From a checkpoint of a small transformer trained on Wikipedia: 2.26M parameters.
Each number is 500 + 40 x the weight over its row's rms, rounded and kept within 0 to 999. Layers, rows and columns count from 0. Numbers have three digits each. The size before them is the row's rms in percent of the matrix's.

# layer 3 MLP up, 768x96, rms 0.279, rows 675-747, columns 0-95
107:552439469519479510473449550438501604580438534521398524492508455537472537466542447498520456508467481522549458559473519463468506490504530543527514521385494460461465434522519494514456545508436510544547494466508488460473549543496476564504496542500555507470466516456529543518458421528499526466
108:535428484513520499535531520534563477572492551479527489480509445491525437459496502514454466491480536520577534513481537487525498519547532509482471488522483454516486338485478514529549542480455481548382466452529537444434488504497560476464550525495532520517455434486437468457549500519556532486
101:565457484469544496469495519501540495583580532504506460485440536450468471555418544521521476445531499516542433458521456536486588555506432517541563536515477557480472509477525483488572531498508495495474467547535546615461561466470491455534514548500536478430541454492532482486500539489444499521
084:520466517525533583439474537468524469489490472507471531565510444450484463538498449497527535519499505504492488489501431451543452459503495528621547531498541502469507453413514507492498511502498507492514560455574489454555539533613548512504555497511460476474487427511416506597556504494489446495
092:439583489488471516488509483500464471486465545557550491431453515517467500465496534506481467451557464521514533523471433548593472471418504529486554505499508461511566567490495525470504523500456505492571480529447546493512533569476518481573507537495531448463508509549527573466636504512467452546
118:476441517517565569528523506498502513563504560493478547527502485448435473511551498522531496495542487479523448518524531497498502501484506511579497514522475497513546478435415489475413492537438529535446429476461454436445515453501559507543459429526606425541479521606507494489484458452493493489
105:504529453554536482478523484457448503460495433505560467444433483501479499468460496434423523524566534481444433514509487487538484525481515481546488496519515491530516516448528517431567522489448558513515435509547500497502508394501506564574498447497566546543439540472534443544480500566595486499
106:544424554493519537436429513505499510521515502532594474605482564503489512466428505475519449483525512504533508503545564508492568475519500508584483464550479501580548527496460530486474424518495496476507527524533463462521585469516475486549583479487522492517505495503555438528544386500488485529
102:472534512513477529571530514454474539501496521517439477516464501468540543511521499437535459508509496587478514496562461481471549494508456505526429509475504499535459424452480458446443596521509518503536497493558447444485565403556553525402425531551505502535511455519461510486459446457534549480
109:537460489519523457450503460517524494502543612490440566516505529484465399514534506465386481476508484516481525517503525547520471449459516460503513521538517501602536465527491451468541552530467476545500552479448481599470495414553466503497430488540527471554475496460519471528487508556487443491
102:508411533554499528501473531491536463416488444471491424510487508508495521514512578512511494581480552412534555481489456519552513495560455505479455553524469541507527553484526515491555453445470504493534519453515503455518530521503533440533500474518572449524483516567493577475498471615430476452
077:511502459542443433419567494480484509477567528474505497555463432502496504479472446436545470500531525497583566449527463523493518491444440503521613484453508464462479559488484467446434525517502554528563541553539457475489503506449454453468441510530492523434484482526489570458464531479487547500
085:547477455480597492483466465518562505433527491518526517539481402491495431493498551515485449567455454463455419489535538571512471417498483484498541548434546517498494486456549511485486517527499520486572461548544527492523540523545469464458585527486551495479452546521588527498554541497530501523
097:477549508513525458494518560487509515564541527447494511508441431452484475449516502528462484516487456492599563504529551527558464584518516545485499477544499543467572444476531492450533500418473547467519493497550485528470503536477504506590455429565527478480439470429542555541449546541482477540
097:524514447442506426442521571451531521525486431527465484492553587473489483544531514540437496458441433504531493430517484562552440536442546517504526482501488561530573450469482554532523529559524511492464501520508482507489492444554496578485473459512509519540542594480527476506513501473487588451
092:534460475540537509493436423461467532475509397475506541452472453504504510568525527525521539544457492492486543494480478506503493424522486494525512608478503474574534539530525500532511525534511581458485446576434516470456510563529517492472596488462481492563486510484483584530522509582494549538
090:550423564527506562430502483521498600535411466439592469481450532562569439412483470481555476487557532447458518524489463557545446513500553513486516502450482488493501488467555476432533534481542472510495549536476454557551517527512499494491525529481511502518521545469518540491509575492517496509
121:484470490510464453447512495474516461479571551515516518487434518555576522450475551506438504506548471506444471502515531471453432500450496530482483508471527463471516512564389423487541496569533511463575602481552513576464551464606522486490484488547516459568508522481492472480496500475513490486
107:455603579562512523428481469555484508458483563497521519497500495517560472465511490528563477469490438558505511549484497485488476498566540529484515475434445542581532518433465523490437464526522443480542524499517516521508518548473579502502539450521526433522545525500524577440462535531513565431
097:508496529522508532501493528548482492491517530489576502567526544474458485472512530453451522502527482522502598511506494501434437522547507501502442543417509530494439430485471507438412516541494482467440551524465512557505542555551507499477601530582492439533535472543457526558504517548582533464
108:492465575458527534553477488498465482563458529526549434482516466553486481527482471498436502538518490513456471491595519530574499449476562516432472390554434490513542498486491483527473426479498469492547588468575511510492488480517486518495520552516469484540516466503433462565487556518523529591
094:543486502527500587486514540477477396483518451501476538556389470481466466567517533457507589452548536507543483536468544509485518486534588525454476491526514560470531498536466515453509522528422542544484549519534434472449534510585540465533535487507501486472490443474468500507546560468475445492
091:512471524500499494460503478488455529613448455476565490505512518511448443490500523534433524495512575496468542537527463547460465515482603492488496539537457509467557471541542464530511467517485475454444561490449530549444483502507546500478554465530537431474480423443570445493528525509410518436
125:521482519536508461552488509519441442475477503445436476458385474479459536470504483534557436531457469463455556486476490513449492517458535501432483535392507439461507531473476423485502483467493465487479493494483552451505550545492585418529504513479595437514504488508509442477501486575476526505
092:570456554468484544501475474396481543543490484480464469488488591476529491510459563398482549501504477550550439448605542520459518453508476482532441494583538530523560521475461578507517485464427465552488525467561445440519518503498498486537503508521538500496530508476464524552507498504468481515
094:518516511506506488546481462515532580521455507502456521518449492510504551499505501478485511500538434518552507613528526515447578464498557541522547430484447440575522475487512490443470418461544457524592490476479499515491526512524466501510465580474543477521569512545597546549504489551513566534
083:526493477489464540455545491470535520531538510504471450405447546500615510567476558545502474484486509502535485473473478545537560527498527543549581500547464474513469462487528477460457536521511562520471379542491472536449491560446467458521438466489438499459475547546470537552537490525532465481
098:526545481461484478549569591469506609486498518458484435480484497472564445476494410534494460457497465529525512457606555463509438480467550475459534502492515578542524503493453479445443472538485471460544457472481506479507510510538454485581462512514458589507489508484477555545507457505474468494
103:450480554466468521546445587512494544455579461458529483524505479552446518456593454525540496519449511539553489544539478525442539469449458478490487469446493484538521564533526542562506486519528528444548573508532488543518565512604482468554485493574440440487517516492522519503504510551472534491
110:449520557471536460445428438581543443468476456407489454532477517555493564441462503514467468514452504487476474498516430585447481392566536464494531402537501479571535523429491484469553544499502507470496482516580456506516494485472526495536483466539491499506520527510491504518503485475510499549
095:482488549507483520441578526425492484484542563418462439497529540535452527513486506564555515489542467577454430482524413523495513520556517523461509516533595560505494482493452470544614525481517479476455512560469476490454526525520528512541452534485501540481537507441463481469519484451572499510
106:470489534478527557480445496487493488442490445495482479470520561468486514485525536457474522503460423540486442548448509541525477509488531555504387576549504472521509504544505527447544473528467449529535511446515556497537449551460454545571463477428513561526476562504513485489532557522526628485
104:508534514512540478518535510379499456512532510480511450433469526536408481480482452494461462475502518533460578460551515521501429485603489483476521554469489479503573546512513491582456490485515539479510513501526478460472538468548442483509484520499532382461466566480490494531481565574553510480
091:500497525471493489513465512507510521508542476446474519518456562530511484514512611566566438383475469458517470488525459560503549589565515538468555513460490499472506485457483513500453542519445561501487502473504491404517573475517534549522471489564534508470510481420484591474454500456489512459
104:498473555527459578558505504470529464505534464459471480516530531501504429527518544498396506519534435484520456492478531504484507409484588496566442520421501498519440496480498454506483474432515427457569502490497435502494514473506504510592518543561532523527558467506508554517449492486597461510
113:517504575609542604481462482533484445481464483531497502533538500470470444497524523558476459471534435480488491584508531512582484514470495508497403497462464525520424477531458471495571519499450476500522491487459511518537504439496511454536525504492530371554531524549513469529543492459504549515
083:551481563444503541441553520462467556516492479514483552511429407495506484512447493534491455465552480527506572531513453492509590517485517457494516466460460522454502553527538466495445546469491569517450463532475415515461514512504454450543466450557438404468512491548486553496465492435521463470
100:441443489517539551474503509469502506478499504460506463480431528540542427500574507473488509499501562570539563477472533566532509519527519561453486531502444541532518526513531445472438476545468538582492482497573536444568500465476500461505585467525524457542541615547548554511462487513493504548
099:505514539503516523451479494440502543530432537503574486437527532507525481455525479442442489458501447556549506502556504506568490478506536503421495497488489535467525500445559429586534540495439526431472496494498432529505474471434498549573473483483564516552484539497424500508559532410495545551
103:505515555474515586512575424602482498483488481491481442498516504448555476518484490549434411495525405505527532483473462487565482449517556558497450590478499502447464484449521523468523505569473446512548492459562531470522459530552512478464519511500494454583474541458522537469508524481517533508
113:472543485463512465496546454548495502475531436467529438567486465522515411524519556436448529528503492451536427515558425481548457600496539554459487484491477476536422538497504497476520495517511492424505419464504434496467489589493494499474509479530526496515482408521498485502456514517558538571
097:479516506500478531482426483498475555523505486469535552538492493474484477421528424491437477490484508540478396510508575568474457583462487466479442499568503440499535454562506453524417486538520434513540559517471412541495498469484431526454512497490471521497519510464434459481465579529522534493
118:555502496482482480444441536475468524539471505519502509555453484547477522530483552557535556539479464467536495504536519451545467508447472523434407428461489536502516397482496473603533549517478484514497498461570448474499571560474470546563514470522454522475493438519471520459503589499510568471
101:495508524472577474496433537463553550526529547592513490460524377503466445537493470463559535489427473549507504504516495489395478504526588509502482502492437435519517500464542494554519521511498478412474485480439523494530495484518456437459506500496467445427480507504543460447555478539501473523
104:551451461493455559517475523550405481516530540511523528512451489510543534513566503489520423492411538494541525555543543530451560501455462477462473445462452516501559515510503526543504497482461516457537574447549495513498587510462457498490451502458471487538479549569501463520554505444391475478
103:405486475493515562464513528560506486519485474429535472545469480473431484491545472523465551419513526444482463530539607507511466492492511487486457502459458493509591436470477492430506505493484507418562508462502405535410578534495551541519545538476515504478523532476487545556482474490481506484
089:498513476502530525450481464492516506530534505511462503497471498486604498514435480475510418485515486517500546454533450500470503504450487374530481500538502537450502502487515480455488533536513495472493456561482464540523605534408428494508345493513496436487460470530533564454488523521520521464
108:541511468482550432453525412423467546504586481487502492488478548504463453497472514471503503508431508518573478506482498463548509573524513486509502429530496570503503478509448478485525496572509502552525505515498402492424473473502443498495526488526387523502463449483499492512468634532517512457
105:530513577527479536492503477502488543513497475466522525555522529524449494499495469462536484493498451504493464551446558541526461445582489472549553540478461527341527502495582484549540491519490478511530472460536550448467550535484522468511448498483498463524435549554534439505515447519407502565
111:458528474583497514490491497464498499502548560487465457456542490520498460511516458513414538514489535479493478522624519515471447537452575512511582553463432524439526476505466435437527522480501468479543456500582531486466533497531507569440527554453553459489525519513425467472506539439523528467
082:481569506494443550494485550504478479569471487564466532539431463496531508499512592438493492477441503533559496509490544528482532456509479486388448476524518542501549452511529499562483518408507483492468503460426413534436507540515499420505474525538523491572553497462495490569560452492506509505
098:504501552495461452513466525488505559497496514435539524473453550524475569506510562497469506504488454552551427577495509537624477551491518571517554422480524512572518555483467475464509401490529511511558495515477471527511474466449495548492559488469476449548479506478485480444489494575580476467
073:568506486514478498535483510519424437538505491470481573488414427482521464464474496547446405428432466524474535495525520493512524523472455515528563477514444537541541535510553454427534462574531450557479499513486540534500497554503535543479460474533445493497420564532540563476480506468505477550
085:524492473516487463551514479452544448497539437514496420504582561491495506530567548484552560482433484498490451506488503501564501511475458571534512489551559463498517390505458523498579452545509481501543547451488594494502459502541552587492551505490532594502510452471524471470520509525495529502
099:500519498524572482488531472442486540509495539529560524559471505476495459531535483555601531495400535521443507521475544527465429459515440519556525551393489443519488510551517457539511528501506509464508518477531491474467566501494538419570441592515482576465504469507492446494496547493480496460
094:521472511485437513535470502462479501560504551423575450539450570465531507464521499460553555512464469492544523459534453576542511530512494534413510505522465603485559548535498530549519498441538482579550531494528446528512515480499508527529550457523503572459443452496512588525513497470461540477
097:514495571513543541462511516510479466479515470523475555495505521496409545476400518489484498430534470461485554486564499498505459492563504472417511473500456472509498523484612461457505547502515507463494517454443498499500407436507512461423542538540426494572510558571517512510500432546522484465
095:475441471392449508490542476416552469488446476498479525485454485575499520535483548485513524470563487487482570455456488527440545468504456547505500497555524569500485453484493520479483451500455461454479458468522528519469530518441430498511457490535457502578535516515562588499556538454465578449
112:477481510489539576470510529514482488461580528531472479522478542491529469486519496557474476446485530487566474484547507526480523471419525465533524489538574527449516472568484513487554482456544490500523430503531538524431546560548574535530527458544526431499444472496467445381534402472480494535
097:532406491502484576433490565512464488446519461559502488484538389504416383523503516503558561478525442486460525510469452539521430539477480470505494529447535507508527462542456551497481523544483482566472496514521471566501510506504556514483443559473495460511528435547520490465477559507462488517
093:512499569503476511447487523483537572437457412447427550438476474488500501487576551461506505497457518498500476450572556559544420527532499473503458555492427453494482456502480552440451539504492492503509478553511430503497489437501540526528566541446542526486544474526473515425446467523555502484
094:507511432441447461531514517460468397512485494495503538508529497456529501501546499475554531488490499490495484465504493494446497496540477507519517472485483392410556449518506545517426525494478561467466466564462558561477470584455403499457527502518511412504531511521493475495608515458444519507
110:524454501480472501405471454458473539456451556461484411500468544485508531496597535461530489497549467529492527523523516505567452465506505559488496431398474515465394499484521555499555467448470502494491540488474484497457542485519523517493505515458482539511544444530446422473457444555502561537
078:541545439505486553465562503539505562527535477534564542515401451484544500459439501427505497511527479573541471449480517560502518504478413527515528508450450531486501553508516490461511469425436516470472491453518462517529470482486469447491515459510530397460502486502498533483588501442476584543
099:541511529471428496480549485481489548456522464543460506489482491484510462486515449500503437527473426468515425508528497435421499449526458432511489523490485481491467463516478519502569536588556455493475532503512447587531409439489483476559503473500446533639505516496527509474563492548466519513
104:459509479528567597439478504470505526415481462527467506496368436520544464483447461508526438525488515523533423486519507467535531532467506568453532570476500506573518469483510476498458558487511480488477468475460460479541515533488508557498531509490411450518547535528502423516445520455543455488
102:520520472440377484538457579537501503512585525479489438512462500491491467441483517505468523434489473498526456517521560429482514486435457605474505488483459416463397543497465534524506488528451504483542488492412461445462479493533454534502462500518504446496463493540550539477494487503482524546
098:511491574450546527477463500478495544482508517524471495600475546530512449509464482393458491424559545513530484424474471465453483515477548539487496497527482457493550526495405470462553551536495514565445524459560500490477538472447484520442556492516446439531554545549501508487470431510489487566
101:465493488527506501536442496493516496461513462486493470426478421454489518503440533514513421511533499393447410450436497511537508460567539537540519469554535505551568477431579453465522544491531505485506489442474429582489523497436471543546547519503511535506499518504474438553541446516515488503
110:571490467537527448455520518542547483534501479425503559464498524490503499516574472521463523580523503548450520543631487479534467458504425527556547521535454446559507505409485511516475463449544539483506476488479467516479502441481501563540579502475472561534496483500528485508396488534516476512
082:556445513518530464538516553448498514487574475469580482549535503497478494473531512517465509471511522504565550528547501513500503524476460518529549534495532497514539495519435490495588458420512486543520474451513565529533414440597556535451600526531576491557499480508432445507513433494500485523
120:520567582515502453445452515520487487594483473459480450542515534443520486505478498519559477447533464477492504541596475460463501529469462476474483552440481558513469487466507471595409524499411586455514569448548525461515500531495485523560484470512466516521542528514484490476446488459481502561
095:457515543470506514554540457430507428432489488461553535530583542438463474464531499515503451574488500491576463529547450491452503477483452445466482473521551498547460497496461482515466477500495516467518486495529522436437449479500520493513473517574533503497493496608611529467545575495445459481
# layer 3 MLP down (transposed), 768x96, rms 0.272, rows 675-746, columns 0-95
101:500470588500469473511465497552515486509454513518470494497511478545515494450559540511471492474537587562519545541504551428550511545504429531542445521538423574486553479540453487512528502499567464500480392533538496496507466525523410537530423560526524487524503438502494561503522487561530529554
093:506468512527519445403491464484494543448481496517518514505512559519535456520505521469404468485525557546605485471612594503523507481468462502439488532478517505554565536578498447519474515535570494486551483547497523543452551543570525465484487570506513526486490501546528496471467571470511501507
100:581576521459566553472455497482570453512553522482521534533500492489505550522492499488577475492483500483532520550413482450534503485524470525474463470479536492531473516590463469471510445540541522410439529496515490476489508477468468573512534630447503498460524566551520482547515538487455473554
100:433534515453535544474463496474497391466458529504548509475539496489532472481607482544556525439435460517553504455473516447540460434561568501544515447538532489520480499499503574437503534464478476515533499551467480458484462414479566506519482503541486534494489438491497571454520443534445490494
094:508458536519479490580459516526420471598521429494541509490557477521483538557503488454421480514471476474535488471512571438505452513485479464548483544521524540493491471448452550541498449501497449518473513590560479516509503430544531477465524467573480414539472533427502574533537542483499492469
120:502481528514512514521604472511493502496522500496549513482445519430506504569500507509480484460493507537431372523502524573440472499458425528519454428437522495460563451568503460533440508500535476474511497520460440520544501460531573488551468504565534482549519482478492441475432497444437501472
104:456577552555435515515481492478413477509521420519577482486477586451534446532519571529457507533510526512533471480526540583551496581493545522525467472483483536490480504481534466539561538497499570483460528455481505476505561493521471449493485473458497536492470477525473510507493501569584414431
100:474495461520527437524495490470553507587527458492491621554524527557395512441534518438529463507528494556578457546467572529441530494510466513497491502538563535514514501554487500494539423483464504429451490538440468455485463451533493500478480478458479485461509501550500529474446479429539482490
102:505497439500492424491505504483475548424464467463611540478512520521494537512473493551466497506554529467446542509551520496471470591508488486508531503518446598457544530540545511507465538486469546541491508509524485584504528524462397447526556473461491571487502520412525427447515497520534512454
112:474485447536472531450420501503428493553463462533490510524561449487447522426491466522549528495468493516515496484451478543495578489501460496537488444516451482490540562517442455545541583508418501536478423516468545489502539567537503481541492535492518498415530527398494445512552506502519419495
089:495445510491434408565529499557519537483495556558512508507533524578476468479474536479465495429523466527496519494451588505547494512456480496492496473453466507519472518512496511488511525543557476424499533619489516575504437557527490473455450419504474561441462450470506466547477497488484450573
082:452571445507554546510459494558455409492470516509516514480495473489520508533540484485528534575517533419445506534577502491464482400518496507528519422523511442551501526562467531474519467452514464432498503553495477491462502551458483523504575525500467479509493475521491487586568526542528550599
093:520514560495576488480415463484518527498468473427561486473593433465506537490443460548524473488523494522433491499444481507562544493538521451570523506491556515530488507471497465533531501498560492546526482526526462425514458518499451522456550472546496454462492449496506472492619459463598472469
096:501459443448506482501534461435478492465472523503458489529505527488482479496410461510475465464434524549523591532428528445553522475464511524390509522550491604466498442575510488517488541424507459500486484487447544500531549499540524469471491537426556555479453433470488541475483524499465521464
103:451439488448451523504522457488543559409521528557520533578433523504490471520513490454485435536505466427498475495449593541454502494433542453546546493520466532482538488516456434547522415447537511478461471505415523542548538465545532472474488470543549525490477468493512508468439543479454493504
103:482482459486485518459516554537481493569520493530430462472564485509556487541475493452488509438475486423507532454457544379457513475447529541538486488451494468480433510453450506505472469508480567472573455523407461504487497497453525562389504491473499501487473469482434534538459444457532502507
097:473516546581459453456510457477458520493506506459493409469548506476389471515438474482508485539487465563522538437486505521497532568504514416550503525545515540490505472493472503552398568516498539596450504526542561498430480490518556511498516474470523426545470510505443518500547495541525486475
119:480523529566520557516544523488516515519494572509543580553551504444651469440479504489557538524542506528531458495536500511474539545482512472574466521540527503520480521465483496598522548507441562534495512524514516528524514468517476602499528522552485508462491532439559461478472519496535421502
108:461463528460491554518509537522569412495490444528471504498476552506537560474528445509484508474602519509487444539550555510501462489449477498525508500482525497472501517514504473486516523472412538478540512481625476553526487564490523543491487463470568430437497558563591513536461474496446444528
101:529497453496526476574526457536465438458482522575532513527547484577493487492524536474511580480480534562554495442512533432466545496406509447555517429444504533525461469526473529486488476487525534555522576533542528538430483484549478526537443490509495470482506519583472557544446512573531518532
115:558472476484487502450532476448564542462551520518489465453469499465500508600504523507497533594520562487462497511505486528490450514479520498446522520463523487462434436529434488524452508505527412491454514483512460459506465501520564466543445624478528471504432478574471497514500555443432555472
086:474537423507490521550455386561477477468551520547524552464479433498495443546508491467442503546524451475593536519433520515563453491485517501511487479461462437476490450536518500489460477512502511501469486515464482465543488389462433500456501485494547476468590478409462446544486496502490508491
087:448465509524549504486485518477528542474465469525441510451497527494560545412522468561443490515557494498463467514569549493551392509514454471525482585461484522436421524436551490508481555559468453547528499429488503538494519538527486544502544462566485477438534490472423474504454549478492471485
113:508517470482547502590505535519496565500509538561517540524440451547534453491557496475487518514498541456557492469486486470481448514521494472599478423478424455516513482546555497488527454503511477481516453576553506542572545425509579510476598452547458493499467463477472487506573547553485524489
089:552488487581501467491472556458529461462473449524430488435536422502499496491569459447510483423609495441381532501438496474525582468477491556553510463449539421474414503551487490482500558551484522456507516542477485513503521495517472470484513478495489510485519526500479485531528516546534478535
092:448519558513496445529532459467491580514504545530549496566555523481465504488414522514444488496532447507413487506501601473460462450504485480538489454513399515440558486490489510485514545516493477516485551455544500434423544514513482461454485549450517561486469503463462441492483490500552421451
080:462444469492481474465486545491447513548473559515485529443523525423467477499485512461550553561447497517507507442510512479428447435517495477426499568443513511511506548609471569552495439466538439518517560470534438449534476495490453511442532509506535476480436562487578559508519519484521515483
090:511488522544463542489452462547472439500440547589522539580525554519471551492488541453486580484481462466513485483453461511554518474510461494546475536478554488467549526574514459479447459526562562491450581444535468520543559570458499495495465535489548517559556527534506451498469565479481454498
103:466497448518512575492517471463503470554523562464454514536431507537469477547505527474542510501412518554518493440480524522561536524532534477536494482533504565505513480484479521499442507462577512416438476449464595507512538646513540507447472517542446514558533489479446493527474553500493519486
109:480500545462472515461474502479399544472522510467487469540489553518458554489524542473487513535467507598484493534555465507476520549452515532447483454599521527444468512463480568504570526381491480492495551562392506515514489480512500493484428481509533466460524496455509462499436475565472482453
095:498493503473553523446470586620525477525514541472465498467505505508440557533521531512493515466535487546458535513410459514534525484502551515540527503509575572505588508514500537522471537532573522537513546442528516536458557520447443523486536531447529472526510419494465524461439421527520464533
116:446432513539488506514501405491440564497474492434516462492444472532482510501469564482403487529521532579522508539478483466490449501481487501571518562438508518518492486499568478544486544504471511526540521480518488439529473489507487484493480509473526553565493530571487455486353434526473513423
100:452506539531433424485522500502479446541488524483503452480462488579441461527496555571500494551520544553485487481539490535524504527473418444486395548513526493447506501461487371532511499514462530490509421462503505444476493509455471459450459478544545447505528499479514471414517521512566538525
083:453469459484495546504469521563481512448496485468541492557530436424474479470513414518423504583598557505494575516505425452485495478452530486493565506550487542499512446578534493495511480548505442526530533456538552506531472545464485479453509537491464495524470527559499459512516429516429544548
118:477444536475508542552477515571489497445544512463493472422484492482495435492464472459522485476499503584470495487548468534452478481478534546552496441475550478445507559462471483545613498468473530565542476552482521473564550524536488490463522510476464573485426454523542419499422525518541502567
113:471523525523471514440482446500442482504490538463430527522500511495519443464538508503460467517419492513500523522484501472516524535512608474477416542481564479483476448554576452421514501464476531410535569475525490571551527489514504521535505567436505500490543505504462408476469496522443586491
069:407503479508489493543445430525450485515490556497531525478551547489485483479467480546572568567506507450466467468481565477491393409514502519479506514541444485520505434543484517540491475460498430456542546470528552498510514554490495514439511530450504545549467530511500476591490533558466551565
095:514522439490461436522506491464496546576492452505427468541588518557507459463481507505571450488502486535522500509548492557456450463576527459502620513474541536505510487507555581527505509454527448538514574526496497492426464514587532533533503535501468463484514488489542513505489508565585486528
096:520480478473499467518551489481537504501526526493558537501414539472486482494500514417546579540526518519472530494559475436461477503507524462499542481539447509538523524502518510468503534526445477554518464620465491505523510542440539521470563501475493502500616408476452466563518521490381471537
116:540534413445537457515491436487440551571501445519565521540500468496466467478510533496520469537549584573502549503481442480551543507387456507486448549524552499421541470512453517504506464524525512491531459514442476502484512511516574459535473530449484553456526503467480475470553456497571477459
107:501458549537517464484496494440479530452419526555426537445524464511511491482545490503509491434495521550511534437481555465494474498478514482527451481497405536428485480542510422530534503520529569534528439468532513544544483480585500476439468468487472464444447507466535521430587551445487561473
091:429482506508505476505535490508516509522475544557490544505514504530533443543468486482569463548490541451471592485473442448540555535472449475546485489527472583504510499486487525475558510507558556561504540504517560561467444527555496520503533464468523525476553481469482508468637426536518454587
108:521515456505524518470549453420450524446591504555462573584431505471482489454582575499515531502526502491514514559483462480534472537468463555496519488572461418543481542509491517472512503524464539462578508455484474562518542475442488579497473472465434429476460460482516500480504467547495491507
090:467535454462457542489583561428481452545541512480504405528505593528516511490464459426491498523531546464500444509500470561517514519546494468568510467572566607506559518471466551459516528556549540547491450514494486537450559445519528508533503516462506502485516485525476480468470524511514433454
101:532511520521500538579481490528512498544559482543492568525497529531459524527457501488494509474525477518479560545542436535597505452506519557510527507523433411494565582506498502584533525561540534467514531508447516473486515535459407570488482486509434524450470547469491474559444544499505427547
124:456469535473426426509494521452524445538556495547487472496463493502554527495521528479495492495509544506513645480532559499453443507528511495483554522500571570444503407449481439519517485452472489513479472471456603489484589558520512505477543511563501468459435489485518523462494513485495480544
074:486518546430519532595499520507447482454494516441507577455537510451412444517483502477516599593475499432477504532500508483477463443527522559523483518450455473537488532542473499519478488486516477527491523479442501490523484420521505498450627550478487582512505545493479432508509467477474512455
115:550558441519526515401551543451447536490484520604421473446481465511498540527539480528519554428456511462518519443505517486518498560476493534489504536434502449556479547515511486507497517520502521476542492534352531443573473534492464498475501514449522532536523509448477538475479444511488545516
101:528513459477552448510486500584512566484479547485499496469521496468504513481540575564446485534558480507511544498501504474545499546423424481392503506474476468475543513577559566475480559513491476589440542414517460523480489501513547469484467455521557481539438502493460462510480559485577491509
097:454441462462506533453551480528503551544477524513493509544510499553526554484504525535455455545590510446508564505478473504470413510548493422510571573550551546525470527495495512517417517502540527431445510459488542551487462498480504577452497522509521512448544557498458483576426490488516436470
084:535541473457489465518531513496471567430492447465464483545521526551478511490575523567486544503439443531407516450556546549490503493490507423554527539492536443406506447488511529478480469564524505482496481473458541554474498449496463476504463421559463449487513512415533429497484494459445498534
099:484542548491481550491482458495503453434443527498478516444482481508542505499554453452480482514569493595417511448538495479498496525434473452548572514596535526475470521473455582534530486505395516524489513515493528535532507522542493458461519405515506478518458548524542531435517587501473479519
092:630520554534516483412476525447532445491560513540527487398476398485513499470485453483492466449478531494576536497483508482547498494497510549504514488448518487525513471474508473500514443418441477519517466480523544561498502531490554545553450540549471529521513593532548521505569506523485466510
074:404497476385539496494439500529413511545444571494486545472469526529389478469507510466522489614516458485528501495528535496508431481511535476434500496491393477501468469542468525513463481476486492555451545442485518497514493511500467508480527528472548421507542470539506536498512474522561521518
109:499434516419513464465493484470499475475466440538505516495457493506458402520462484468541508581471556509524553514479514429505548565483464496493494490522498532526510479473497455474506495434520432561600470478489511487419455538606482460510479495448497470540503450512557485504489502502548567606
101:558578476550510506478467442483541546515535418548536477499592482489523488537552548519542479530535575538511527471481516488505497467583469449511537516482554492560475444563562485588494449551462545469444508465502475468488502494557505456475534488560550465523473508479553419463543540500527514452
098:476462498476527476439540475463539481458480547572561558513562534498490532428485565536426489439506512442546538521509445516456487542453504474534475455454508477512445450502485510474496523411593466531482589541499487496521451524490520440498471499489460563499484502513511499439486593428484535560
110:528443490483421525504508519449524451454477490509521500507522524535465472494492448486534582450463409529491455494517473525481521540506505457504481474484527461442460492491495454453514514569497447558489504608574496520589465565497534505510427493497397556542435469432492507458553518441503512475
090:457433421515489501501480492432458465468487538482457502496515493459511551491483519523450502459521578443468544501526468521567495442505550480465557577487470488536467491542542457480498516495519433453476497468487454565434412515470470539481482513485505537433584609547461457504449490492461478428
102:467567464512445542455437487478519469478432492468382512522555516511422518512449506433526489481478472514445478456464403524457542504495532505515479517527517457506514553538542530441506443524501465481474484485508415547528488547484481536535549455464507514425431567437437518497490505474555458486
100:488513476502489499460483464513468558518530480512500541501522538476587548527478482519434490506522438505486431538476543552518454510476476407487519477476453507574480453561576487494545518567527456556416509453531509421480510537497520507489453536540419502539497480511518465405554505392483460514
080:502525670576473495468492489520553497429504550478511415534456476518478451472463463486491474422515521521490481522451497504549493437475478513536478550475469531573481504481498454483502520522523493499527484436543436500508464539481509552428518480467518527518495507528576564496432488496580465448
113:539432565468448468474500450531451521493478551582490392533499501468405521510513528562464455536519469470473470474536463507490500512493478526524490429440507453532427497501543554471550540548525540455506478462578423471480500547531450461528458454433484525452535490417487475522508485474509504476
079:457448522502547563483421536488532552484407501494476461441567463489516454577568448408452550537566473470523489501497572470483570513516529510483476533487500446476435423546435501533462472535499507550466489496535522462485492469470511487423488465445478507509568462458506514501490439495525468489
096:423457437542453515592520512538484540474474475548511540510477494496612454522462488467462525492515470518496472523542580517443495517528584510548531517506495451391495499434547551494475525550529519538484569539531512481490448457563507548469489443547492503552541457528439531514440518491510520508
101:564468555453439572489465464509489429493478493496449500530585553511567557503457419532557476497473473555467494513441544508466499495518487481428508556465552467539553517406489482519484495526456477485467564425491475555519498450468583498514464500465578498466526509506513491536417525466517513489
090:441480480480565476461492540502487558523494556477558489454480538492548538508455499469485466515483488424568458445475487569499471510527551463500516455442426495575522472511568443533503521436511532468498461503594489480512500513459606546541554454502488600493529465520480541509502543482557507447
101:531538527442494479532511540456560499480470432495501473465528482582504473525465483517451536484449489515519450502527500476552487518579524506507515473477551531467560524518542485472429477447583432477544507497479508459562490388524518412525475469552517453496388461530472515492476549489468470582
112:563531546516449479505521516431509470518544441472532508507432538461481560549546529532492491554439472495460522527544546541482507517566437495537515440424521543459513447487522462548542536499486542420529486549616513549499520557463453522515498532474527537468559497510502491405539448554488499506
118:534514496537511440506418478481501545342543446470488449487446446528527519522490575503524543542534530523511534458521483482529535524498484495538479479575507535436548503536500509479468527523513514567519481535491515507470481490535520436511522403487499531467521499480587369482533524491496511449
076:490524494487501542479483497601418532479486557497520539428492479516494518500502464523476506555552446392439442492447547452466424475510439489449494422491468471474506437506543512471463553533510563562478459554530519473491560511479518524504480504478493552412558483496461485536514512448562460466
107:436489457500538506504440410514556430541506475428510519533465517499438539455465479489482502494535484514512495530431576521497504519534566527500547602458536545469503571555542464502482488509501530415461551416467515480526442502462504512545428522469474572461510486542473517489413519506495494462